python train.py --num_hidden_layers=17 --hidden_size=256 --num_attention_heads=8 --vocab_size=8192 --hidden_act="gelu" --rope_theta=54100.0 --rope_fraction=0.25 --parallel_block=true --init="orth" --init_out_by_depth=true --max_grad_norm=0.5 --decay_shape="sqrt" --final_lr_fraction=0.02 --batch_tokens=262144 --doc_mask=true
Each number is 128 + 32 x the weight over its row's rms, rounded and kept within 0 to 255. Layers, rows and columns count from 0. Numbers have three digits each. The size before them is the row's rms in percent of the matrix's.

# down: layer 10 MLP down (transposed), 1024x256, rms 0.136, rows 942-1023, columns 64-127
# up: layer 10 MLP up, 1024x256, rms 0.145, rows 943-1023, columns 64-127
down942 115:087101122159134136179125071098192098135139133130113108103178067094099176086177155085175169122183127080169178150102127119080106149132098096174134111126129158152121197142194133112145136163061137
up943 102:115170086081143164173156097153167142162076163128166116086133069147150092140128091114161134187103073151139135162127145119180087143121141160109083099129157144125153159079106177098146122128100204
down943 100:153129124098120122126112120105106117145088094153128099169215140089144074102158148164108071114132175181146099128131113126132123160151084155162165093155080119106147141092146102109178108136094133
up944 102:127165139100105093140130119110148101162131165127048175126108113112145093114129113172125112090158124164135183103155171183133131139143207103133110233174088080139120111064073159081148152103148115
down944 098:110142129115117164117134077136096149086113178073121113152170118164096225121108089114159109147134145109186174145163166147144055135097096107116132155194101226147130122147089097142121153160118110
up945 105:137167060150175099061123118179144128092084099085124142096105108067129108109145123145062106137137108114106161149084132111081151097100146210078126116153117120106146125214099098096104109162115172
down945 108:105193135129113168181106081125098155119129110116155082165142100143206141167165118133157129125088095123232077091150126108131093181132175086097133129078163163121175159198140106100146094060110166
up946 093:102088143088143150158125133117117124148107086115125104057159111107160175119105169159227122150091095138134077119136116109124153114143114124112074153113130177093116194143154123114083117125108140
down946 093:123145113141171111173114175129106183082162115086128173148059064124148101111129130100094145101101141148135098170156071128155123107150098131146085079187122098124091103174106154074155157144146082
up947 099:132131090169129064123136110113183174185132089102170134115123062141144150130128093109163116067103131089122162134140159066161163167063152124151127206171142099123117144135100098119140130133121081
down947 103:180131169174159138114113109166097156171089134196126096169124117118152155126122157109058144135162133144143161169126167101127132119130146145104154113144116134158119194162104194114155162163161135
up948 099:168147149136116160106174134090167147112121144141122148127078138133111119135141086094133136149106154112128165062136110152166076189143090070134106165138076051151130123127120089124136056130075090
down948 101:101102126152196135105110105141139130153214096138145098104107126140141228162163111176101151146121121125165144164188124092104144116076140113108166146180111121115151160164128100141171131154144123
up949 110:191062113129181179097173162178159161118137114119162094149115042146078122214184107124071101076133047163103113162155116157159142073121132170133076125135202125060106132122140106109106146121194113
down949 124:105117153110143158112116143125143143092168165094172086072172126098141143198133137108142103152181064147131116179072116184100149083098145157067112204158162160047147145101137133177128135183159092
up950 098:069169152122111111158116139125130135139182181105145146133116152162105146162148088075152155101070117113124116125095104157159157103112166123132098077024151132130151158121160113144138127112149088
down950 095:129141069147153193103146134163118124111127063047159143103116096126124112116121113212139140178137096195123192109127165153160101123178107107166122124156109145148104091070091070065133173202153089
up951 104:131115151105114090065170139088126127153092120095123144118116146148138164123143130136114129085103119110121147163222104073140152112141119120124154105114090109137107129134081124107164109192157117
down951 104:112134138087133090176138068131094143139103095145109126174168080113080132090177119093114129156155043171152138167089086086125148099136108141092111137126117137107135105176129081078132171147133122
up952 106:069162160143164164090170121112109127110136178094170194174136110097093145078129118108113112063069156171099154107106107169095137125133146107124075145115140132145148147140124136127170119125190099
down952 112:097141127167165101065172146192078130172140123087172188105168080085089140133124156155112119138131098108098126078148093115127165131072135144162143142140106153056112111140162032127083109076113137
up953 108:112132135171149155124162138161110156107098050145180133117166076124160154113105125108100119123104129100105130167098107107152125097124127113164150102117092219119127160149095168133120081132142138
down953 109:126140070143178167046161105168097165114139119129174150085134134137070140105161119029151137137106155165136108099137116155148123189192086165153121189087104113088109111121137153092081118114128138
up954 105:130140138185165200146179067125106152173094120122147099160075161107176085120087116116156146128141143170138124158145087122162160131128206154175167124092102107140134131154168190152094083103084074
down954 094:115116147117111065081141196155185108113095127184130083131124142198119159153190178131151127165117125151140122077139146149076105109058132151067115101172154125072139092119102090133166164156137182
up955 090:151134111125089095128149177112151078144101092124126154144143144142108181106140109142129141159103093187140155099146133133177133111129069161101189130136090126107100126162135170122190147099037171
down955 096:134126090106150107087110135143139151164160130070149109120150142151131107116142133131136142105111070134098135177079045119122101126140150160150037068173208157121171121146109113100135098156081100
up956 102:107133131094137137108065134144112159099173133061089083150122132121161150112140092115171044158116143145111069122188139079142127109112136106116169132141101064106109148163121105088173185080155099
down956 107:171169102140100102073144163089078202123132155139098110083108161178104116166120173119163142144123102145099088181111152138156121150105115158104153141102082137117153142072165138116107132144139117
up957 098:163120143096100111159128102075099167101155136084119139128090121142129123136124130141159114113084116101096119122093138125173110111087138148143089135138176107161143074117127097064138164137107195
down957 096:101123115175134155130182109086159129090114152186126098108125150146143081097154119148128130152164113172133097116143125101065112109131145062143116131107103035133146048130124074105147096072117114
up958 100:121151124129142192123152152076121104148159186118153126113108135159149061079080132097117134135165177086129130164133106030127139152138155127115070128100181152138118096142114121127109130109166123
down958 100:149139102125173126121083111141117163152100082150076098154142120167106188101136123164136170127133113142230118087087145163133112167155109125120180131139138145110105126150119127101104108118151170
up959 089:142184167044093094138165093066099122134111156098181091161117115115118105132083162125122105131095124193104203114143109119171124113126156144097144121056145144091167132124144170173159157176183093
down959 091:093115126177157155159091093134173123123119143139097119117089143096117128154172067112123138117130147089151138151000092112084123098131102074170133107107115120144099170133098141064135119050071158
up960 100:131088125147125168166120108098183044110142083159095163127147138106126180078138152130132070183138169135107183162169091096095128122116083135166114110138083118128110084131099154083156117097109123
down960 096:148132140074192182130121090124152078143126131177110174080089149142134139143155100132091117111107060126068131155184104154073133116114201159104146106123187172134089134051109146138157166144092136
up961 101:128139117214073122056089168087115173077188100167136107066155154171167138145116148192159180186165151195170137103096137130174127125086074150140186098173138166178111091152120081143141079141168097
down961 103:096151098170183110057072176125103125090128146159146086145116079127198143088185114091166145173067111130177087143098152139117121098117187132097131099098128116194121122112157078157132128113100147
up962 095:146138110103127096061171139140128138127048118123132046169150045179116107124103096123068116131085141125116118167105195125121118113147123147129122134147164092115135112106107104114136078115163077
down962 096:121163154100134077185096107126117131120107150163121129132100161107100063124113165102140153134166106128153166103075069107106150131173147176113115144176133123078093126125061067169112116186097153
up963 099:064127022117076147182162137141108180189092123166145178113128126151144133123129115103138112129168149140085128123140103154099119069161120148140135109156108094132148157153117100146112114097130126
down963 098:123079129160163149145174175112133134136101167068116051158136132124192122114118128183091143112117145143060170103114091190144156096144094085140092099167164129200094123150091097181053135154144144
up964 101:110145146157082077152127191179109094130058108110191164135056139112114177066197120156120148106141107122073155129105111137090187074148112178137138103103123090136110105150106095093107193065157066
down964 110:129108080139047105047136118181126118105109075124170165075112147155135144164122093071208123087160107103151109113094214126161136085128087090220127146144164087128175119164144183142106116112120090
up965 105:162117094099125191110139170162131057183146083174103103170094120155153083155128119078151098102161090179173112091164198125175138130143154128063071115139099140105142118094123142145119180139130121
down965 109:143091145109078149137148081121158102153137059102105093175135057111155152158146160150092122167104104163111150126103148115110136143100171068105160114147118232166146161149145141125125061139133098
up966 105:128123150044112138129143100100118170097159128134103145157129135087095122111090147094080118107120116122132133107146100103185148150138120102132148161165129162172129147143091104108117118153143093
down966 104:179133143095160179145206098160134133102145131062146157130111070080073156139128111081149159191103120052087123118138127164099192119108123094109126200111101093168133111174097140182111147164127205
up967 110:129139142132151100188093124150109145112129115119139184160177123154138151114181142151116135084145117110121078141144176137117115097126126120092171099112136155183115141134095134147102172154108155
down967 099:168133098076041130084103167180066069165117186133119127109137169120062155125193176142162172151088123108151153115122083166110135116131149143123103082160148088213082119177112160052146112134165185
up968 093:139107130054165108171143127175094096104138108145128107113116128088064069097119065159168144220152150090150122106106158163131156108077105121152121240095117103094173086141122167141158109130115120
down968 096:095148082124119111119129146121107129118125114091024162128165117130063137136108130123075134124113144180155101092142145120098153195131138131083147118156134094116113120157135125124130173104138159
up969 096:124146116150094104166112129195160168129070114121123199166108128159102128147160120111072100144089162145117165200152095152167125126119115156108140135125120129136185117110080098134160122109129112
down969 104:160091103163153152095145116163127166108159131123098129234122134162174044188128119132170070128126139177126110124107113143097251090103066125136146105137091167082164130104128153174111139154134109
up970 096:109181130103140131182165092078173137115122045109110073115061109150128120133087148151077133157104103141172168160112110167131126120128147091156088110160047125099135116089090133175206101123064084
down970 101:120108072132071178143153112121113118082082124189125112173153139074097125086149091111138151058121096117101183109156184091138168131125102121142175160122158120088050110123177113182100050086128145
up971 105:112157142079136099114106115152034145142123151155150166089126110131143136093165075142073144130187153155088147152154136147134119110124179090150128138139094107126136145125146150122110128101129049
down971 105:132085151160136104128122118058147157118171204117117089110136130139173158129132135070120100124094101146099133170126118127114161171148168105175107129046110179124124110102115131125067150096127157
up972 092:161123165081113107186139157143112099122107144103098165127154087120135169102134102096113176146099144090190172124159075171163183129025165199102132132121140123110116068108148193122157139181111148
down972 096:092116057126159102124083120108156169143107186133176167132079137134145127191124116096141122106151081139098112188141126086088094094170141058118129081132117157158093138195127145074132144105187077
up973 109:205097114112154096104103099126119139164135109052119103069111147144127104175162111125183165135112134155092108104150115173115162162106139076114211174109147106124144148108122135152128112131104101
down973 106:152100171098163124109098178131227110124160163074099088150120114111094149161165064170083130108154117113131097129140097170115121106119119049129165125170119099145124112157109056125101082117114124
up974 100:120127161140168167130148153137090081138106123085149110111151124190089092166152144155118140202064124106155125144168095138156144141155155107112132094185166114183172120106157124112098117057185090
down974 098:128088135116165118179115127131100018132133119161128167120145117101129116121184123196137129168164158134138106103195110111118153129134113100089106126113129120131068179070130087139131143080152116
up975 094:143165116165093103167134109122198106090193136144093154137165120109149096145084139187108080120182104120132175130155093158122112158127139143131133180141180188162135101170148118185106112121117128
down975 092:124097123126135132115130176201105140136078073125128105109091134133120134159116127140154122134109192136073167111141155109171113130178092129130116127162179066115164155113127168128141120160098076
up976 101:133147122121166118103157123079174149136105079114121109169153143138147140156113084132167162135143108182132143069108161105139104140111158136167152182102180127081124169140104173086158112109129100
down976 110:122154194090123128111066052101128139120145055069153149165099156100130116162146151152142128113099135080236116145123089148161153090153173151147128088173111169134066124117085076101129133122107146
up977 106:104165092137045145077145140134080135108083102119129157123069176132173158054133146212169119136108115117155159196060087080070172102089055109146170161147126110076072088143160137107124059151124144
down977 102:078126133162074073110082130105127132112122110143067112084134146146142078069099146110086140159163147049133131146104162157189096155091116159142122093094136155115154175122115109123131157143128113
up978 098:131150174109162090143137123092152094088096079133127119141182150127192143105139091137138173130157173083101169041143194112107151119110173141098144079144097126125096104121128178137161153165173083
down978 107:163117113126122112162168139148175098118126125128104139188157097027160114113138071160048128128054128112133120119087159123169133140136102156143089118114089144147165119142118111116151106137107134
up979 108:113122120125129166146108107138192132104133149121171091111151164104162156160169155158153082069135145103135141089095095065135126126114110151122112092168178090123078113156078146097241166151215144
down979 112:144164085144082133106174143137133121104119131116122134123154069113076159108084127127160158146094144164155142174125159129112087111192084087126140152078070164054133195101123134175163131169117139
up980 100:148105121152120144128145124110064170095104107200168136127160129074233156103137073137153154171144114115096113188124134102143094111127136158111125107173142134161154134122051112087125116130090120
down980 101:074159160160141147116122109143122170133125119194139121126123101076095178124119139132144060101148140179140162121136133142108113161161185086127082122170153159148136125194162157074142143128173101
up981 088:169108102116135078115109124129121148156181204134143126148106086084155069114102099051098120129113137104117116089157137126140153122087133125151214124112161140102173124123115152199187138196135104
down981 100:079136096106100162105045149108115124101121123093084134150096106169145122241124143116068136104162067095105138165088158122130167083064111091181155140157117186135128152149097207062131085095143098
up982 104:174080122119137115096138121149171110081122069170117165117105136098113175074121131080116185143112149133179174110125123141111138153164129117139141095151111104122100128108097180161139108196084117
down982 101:123135139112177099096076152139161183123101150142119145111147121105133084124203149147125061150182125201124111110119128149168088101164107130082117112121149118176120123107152177124168176142141147
up983 105:182158078108104141109113144037088114101109085098147174162121145141150105068115078118171173138105137123098102097112195163119147078138114110124102160084125130128098155117146138123182123176161092
down983 105:146086122051140155130143131178100104191099105119105134098123167168106102087154094122109151107123185101112197120092192131148161164174133098132117105122081072144097184142117141115137152126107147
up984 104:145117090104096145100139125095127163215086091165115138130094056117105124130093105123131074182106105118166123117151156099093134112092122146120171069135118151143101169180178086149131132154080140
down984 104:128114151181106101127139168047120128063153072096124115163114115139069152141151153091150099106153145113183170139147164123158138127056131188146119139132142137136084102073178163093134122114122163
up985 102:142131106147098072156123078126121132138109126108085104076150117121090142091078149197097150149190147171102126124094153117123082072151103110160164149130127076082117122151066108169139133130138107
down985 097:120131151139112153169185123078117102157132150116057114119126145097109122116103146126165124092140148131200077173189108136121156157118134064145101134125191155065113134116133195154118113132141142
up986 097:153178099129139142127161093078169148164143121131129141130118097079189124092172119141178117151122079155120073114111091193112114133108126116170115086092153061129065120160093147191133100139117121
down986 090:113122097149122110103097189198122151075154145159101141101088086114131146138149143121175127083169148096079143156139153108119155159139116189089169120139107182152173130092178140151172138131169139
up987 092:121057144131122147146176174107114188102154096137165149156165124177151113116122198165122143170151127112179101109107136058137106102085176108115081108113109079147061115135147140132121087058231123
down987 092:148159086094142150135115133153153061179077208121073107087140133117094147128104100169122150067096120195097139144207169127102186137156116167125153111191143135163121140159091147137108129223148137
up988 101:145169125099123198139163174170114154117093094146119087171165171134080147140122095155068139153121139168090140171154162124147088065166096130166123145086069101139145110136091138095147145128172098
down988 103:134128106127138110158142131101105166135084116214090092151090078082106153103187129024128121191152122132110143157088120130103167132118112195156162132168133157096087157128185093212137056155098140
up989 099:181124185123188107142109127155115143079132160130153128137155113101084138069075119153135128122149124202070132087161136177091135121154146106067140117076130161092103126122112098103073147110148136
down989 096:133087191116104208091128081117121106089125120133099129133141102128133136192132101179122092142148165159117126101116139129168122131148191151131145148187151168179138111115119176116144124139116181
up990 100:136056091090111161127144124125084113158164203147117207111105103172179086071167041098181134126053087172123138139120109141148109125131118125146079130095113098102137162153114207100163047154132185
down990 100:140128125091156116136115141142128162145099111138102066151139133091136109114063168180113162108128118154120068145121093157083108111166195130174142173157190116144135136138115112143122146144130121
up991 110:116178117128108198148195114146137170109115116117154139092152095143127063131169156090111148110109104142093126223189140114124083173107092109116171077088133178079120104143143124147104148120074141
down991 109:093178090134133120093205133051103103109139118122086125170168114141089137079100137109162121173089174147126073152142140068188139181136089139119114108153113104111103066108157104146125123140088113
up992 098:150178090115225087127113064149113099116100192130075146129147113163137117139118108111092212122080150126055114111167146104109093167110121173115165091188143101104152108161130121130197082141099143
down992 094:105131089101161149112097130201184085104139183148090080157117135155080145173094186128080143110186173117125107129146149138116145123128117195127155095076146037151140125161132110122095125095113109
up993 099:123114138138100170168127146113111098167111133095170157116109171081101165144070100100138124194141139108075122105105108139129110140112088138122157121096105157193125058090100135098125148078153073
down993 101:146059159121171151078094124075135179134088073132108117122159171167129115185119118128088094114074152121154135163124215116136170095114137136166141150140150057124093209096112133182069107194087161
up994 137:117128116168141151100106206159095079144165105129083111162154112121076104179064130094082098116140138150145144176083131131140147158095130134138127113150156146124096143127149155065116113136157129
down994 138:115130071149134139149107194162119132120145143148132117105160112076068105201114127062068110103147149167155124165088121138145144150160099157150094133155123166088158127072178142125109137127132143
up995 106:133103121158090097131107127118163178134129143094123108119078175150156148153180103137098116080168162145163111095185188149091101181173134066166136108119150091121133187139089127125166110106096154
down995 104:147154119105102119108092124196112086168108154144159082166068088204095086138163147084126110098136135154132133061116140094129059097178129172151090172162116162135156131125082110168126143083115099
up996 108:148119142132148093086136124076180185148143137083100113069125094149131117099097101143142101179060155112079057148200102190149161172126171112143140081130133141128107120161105115123156134161119132
down996 113:120154136087137029164126162098134171126157165107167133089103162147145086111119121152136157099108150148187153143135130159124076101092102141104154089135104142189137149089163133101121138129127073
up997 098:123119127111181117133177060149129178126093201111131148103159188162072156084149076180186154187096136113119161130160145108115092106079166171153108112109149109102159094081118137165074054159100120
down997 098:099126113170155145140126109130107107139156169167143204151111119127126092183165119091140089122103111129096174147087167119132134142161105173184208170169136104154159120089148124138126135167126098
up998 106:074174094101158161116101156147122108136148146127085186134108126203173101108127101101154114151136158116131129158158138135160118092151176124176035127117088095101074161115154143122170153122112099
down998 101:140147150127128125136162128162093113118095106149148189120131131112103185133124066156167108061126083121142144072108105136119099099152116089148152116143126167112121092180147120168088066145117138
up999 098:139114095181149115118114113097097113142107107101160169109101137119117150197106118097158099130161127118144177121152131089117123116121150128179120165104180166121174121111140141136147108148052173
down999 099:142156151077166161113117110160129089164088105160044092142179137110112142115133180174136105121130125152134087140096111138116124177168157070097165124135107119142132138137099070106109165161159130
up1000 100:133131128123111144131072116126154168117091089096144094088132135148156117158124123125118138166109116111133150148178171145119149104148124174173127177107134147153154147079144126114163080113050127
down1000 107:123120143142144111157150183072093133162163093161140045125213111159104127174169108083174150085159151184127126139144087186077109158170111119144155151169093115109125154127126143141115137124129116
up1001 103:113082116129067111068161081117129097142129155121133192111093116126111160172081118117101137149161118108096070143130101137153124129125120110140162158124076095179120149134117150191085118122083132
down1001 101:116117159186175137076103128153112118100094167167152131195164117115128211102105120096123180106125108147186122110089156099132098150135142107177174099145131107107139187083143096084130157112160158
up1002 103:133149138104180159211128144187157173125124119073150104163150108170191168121083129106130142163088162148134111121165141140148044121137093109112107061093139165101119139123129142181176118157081153
down1002 094:119197159103139151126107082122089118048098162131064113097142145166136114104150111123153106155125170149117127152097114173157112134112142169150102144142118053175092132143173138159119195093109116
up1003 103:167165146109169177138080092186106146113100131168114144129178099163170166087105141130193085192154069137136090083110109159134190159107077107183155096129100104112122131159111096122108198215116180
down1003 099:139117114141069123122151140123145170116112138085128112127106196106166140125108078132139206130131159117105124129060084084170122135180115110117133180141159121083211103138141138179173111126096127
up1004 106:135169133136099125150123084115130123164097153122105141151073125078110215095077139137154155143092148121095110162158084152164134150131198089058109137065119099169106098186086126088128132140152093
down1004 113:096217147142140030154104117092137137133140138147072107099152093168104141200133105199103150111112123127137180117107113217158116089174142144133020139139077182137099129135089109157068162109122110
up1005 109:162145151078153114160189095142159133113139116113091120045087125103116169099179127122142116084067133129114132129166182101143107066057122098098174106152186158134128135119091171127168148134186069
down1005 101:161091149046162082129160106125138129106114162111141122131139117117058130097140139097123177135135104113127137127114178082144120092133099148102169140154158184153146136209103102162128074160083090
up1006 109:112140123157145142168130090128167156070103114130106111190169084087128113091127153128139076155136130138105203130165182144164159085109169084040109142129179111180081144101143139110130134141176112
down1006 093:112064180099114120102101132115168125144126039131104199189163152118102149126106112103093123148132108148052151156099094155105160109175084125191131135106142132153157122108148170165061182138162158
up1007 094:146126139111089176118159103098120164075129132154064075125129103152133191101134125176152132119146081115159151115149114108175149099105157111181083117097143106198124150083128084088097079166146205
down1007 093:092190141150140088128122089180092099134133170143183126113186146103186110111125176082134121124148141148133126109119164144126138202139176100084090153153126181120179085125139171156122131062160109
up1008 103:084156173141084112151141073125155135134099150151108119106162119104159146102114128121108092160104122102143116134124161147158112088102116175153118136130145099135128079063136112139070146092121152
down1008 098:142097119124127141093145163110087166088147137132120147134063160137127177092068112147115107074119137154137090095152204123149121087126100016139111165122153136123148100156130144107172099182129114
up1009 105:142193113172145125088113161108143173167140106106140125149144123112128144141106092131151106156115138183147163152153211119119131102199163158145075123131067137161127141076108084159185099078156118
down1009 112:102128128086105116066133064145112131143171093121127087137168122151192132145067093062125045150118118102147152118144138100133119112163103197111143153136124057112124060156117146113101144134142126
up1010 108:097155069095071101116178100119116166165128092105151100115118141119122151130133191158156149154167126152134081129164095167115075161130132119081195121121103188143121112142099138129103141068103161
down1010 100:125126102123130131179193126103119133121181049094110114167109163085079164147127132200061130135128123105110142138110118166121127118134089132174158129134113128095150154100154207121105208105105114
up1011 109:169110168151156184145082142085094114133102123101131088098179109124183184125081185149168085104164088126136134103142173077143126142174118099152132093080144169136100047164104157104126189107093096
down1011 114:098060107092120175128090140137133121105179211198111124171151170175093159143078119126163157091173163129118105104114139078169071126107096140113159152164084171107110111116179109137099085162068118
up1012 100:149148126093178110102084149164165143102229129106111160141121131192131138127169095162119087118139048098110139128145127182173134096180141202114096166107181170136151121096121100056189094164118158
down1012 099:139161133088103102147108132078159101080138132166106099105137094137113124135101171123154148103123182128138120158074099104175157136123085141053125130113125084121143067142153157103090137113170174
up1013 097:183122100085128165095127173190122055193127068160168132152218137173145097129113092129148134101114147140106151120114136159100122136133141188123155154124127108196080194206122148103162138137159139
down1013 098:115174095156148143092129117148106071078113126084176106116095113156083058091126192135065133140110151150148121123077127165078144139144157145224178181097041098140150201146122137092112059099133148
up1014 099:146083179115162178143117162135131073128186149105107193123076108098100091154104125167149117109154096089111148173153112142098142112095121107155111154098205118153105099079139177135156088153134184
down1014 098:097116195113114124132215086072119132129083091122137102132074115158120157096154096138136134109113185165158125104105121099141116153209143191085198119176157141128095085174127079138167121137103129
up1015 098:119136194114174153168074173082126109178098122161145158150067104166101110137099157177132111189104099155148073079153107177101107088159113084114091171135098140112113115100175137142145096176177141
down1015 102:143113104096125131174133109103077118105152098089111138125097164096145174163088199130142120152134110061140124105115143174118118114095109159130129154148155128097099106144059129147159098136138211
up1016 098:155096157159093166095165156118123137079076125169144141191174151114068114166109070160125148103066158091088142120065123124107123121106094140158105110130128090132150126118121154113088120148122171
down1016 097:125094102137098098062125094095167142123142131084159118098079103171128117102159084135113143123158102153153153094149174075147102091149128098105134135128132203096053128165107134143129163051127100
up1017 108:146069095181134130154127146106109100159162215197131169106106153184112130176126104137114127144095095113153147173149088098065151192108153076105121120109165166115108164085132099140111102161094157
down1017 109:102154146134099080106155128157089127126194126139122212119062159093147080161091172081097116100116095129198125181053122124150133106152107194098087158097123099163175133159111216107187111196106130
up1018 097:077108109077116163108118143155058106086185152044101109110127126116153081054129132148155131134111116192148138088084166158138114149152158108137089195108147168146125108108183080153141140076141122
down1018 097:114123209105123117177081167116098151082144150112135110150116103077161130176122158101114078132144097102099179209110105159129101063137168145121140099097134097072160083121155098106127095138148067
up1019 095:114159114174159129125129191110158114140082118150120114164121115131125098098131065180207155177142216100100112179176154146154117126142086153095168077110132130153085135108145162095165098109115053
down1019 097:108122149182119178165201119085145095139092137180138084169118153119150238086149167110148087135177099154077138133087108057169137100126153098156125117139159091123113174112103132138104153160112123
up1020 091:176085079160100156058139056142143141123117183119115146125131129117135124129144128110095111134148113147137171122145146112160150069149149142109131077068145161162194084073109075101138114135131117
down1020 095:172110100133117147132171116076103108114142106166149096114176170100122139129143075125146110094184115107153145130168104149122150114128121085188130109140109088113084169135138122082120154184178107
up1021 098:149118160141097100150131160155167107109105182169107118185137106120180125117128134167126073047143113074184141161188121128091183142150106134172110100140085130147139124162155125121119145095148099
down1021 092:143163161131125091103104123121133157111132150187161161106087145181166130077166099172103184189065147205134108138134136121120160073146105165159094154143087147190123140132151119142140132125115116
up1022 096:142161109119144092137151132131088185049165144153108133133183094186200179154081097171086138108137070101031128110110134136133134102099131074146077149094153112184084112157114181101109137088172108
down1022 096:158135150136094097114132134161105114189163134136136104084100105066114151131087151118130160075179175108059113158111077137127112119106062117113084099158109128113146140106144095096147172139120180
up1023 101:148135130142095097028114065185088175109151151149074196074154142128115112069138139130114138110129051127180150112153105135127144150139154172114164097115179182088085084152150107136146143131110151
down1023 096:111099139101101140113198163135193122087132111178175126132189172148100095156138128129115122107166119119112122105134168137122111081135127181095131126100160190088096138134135107162123152140180073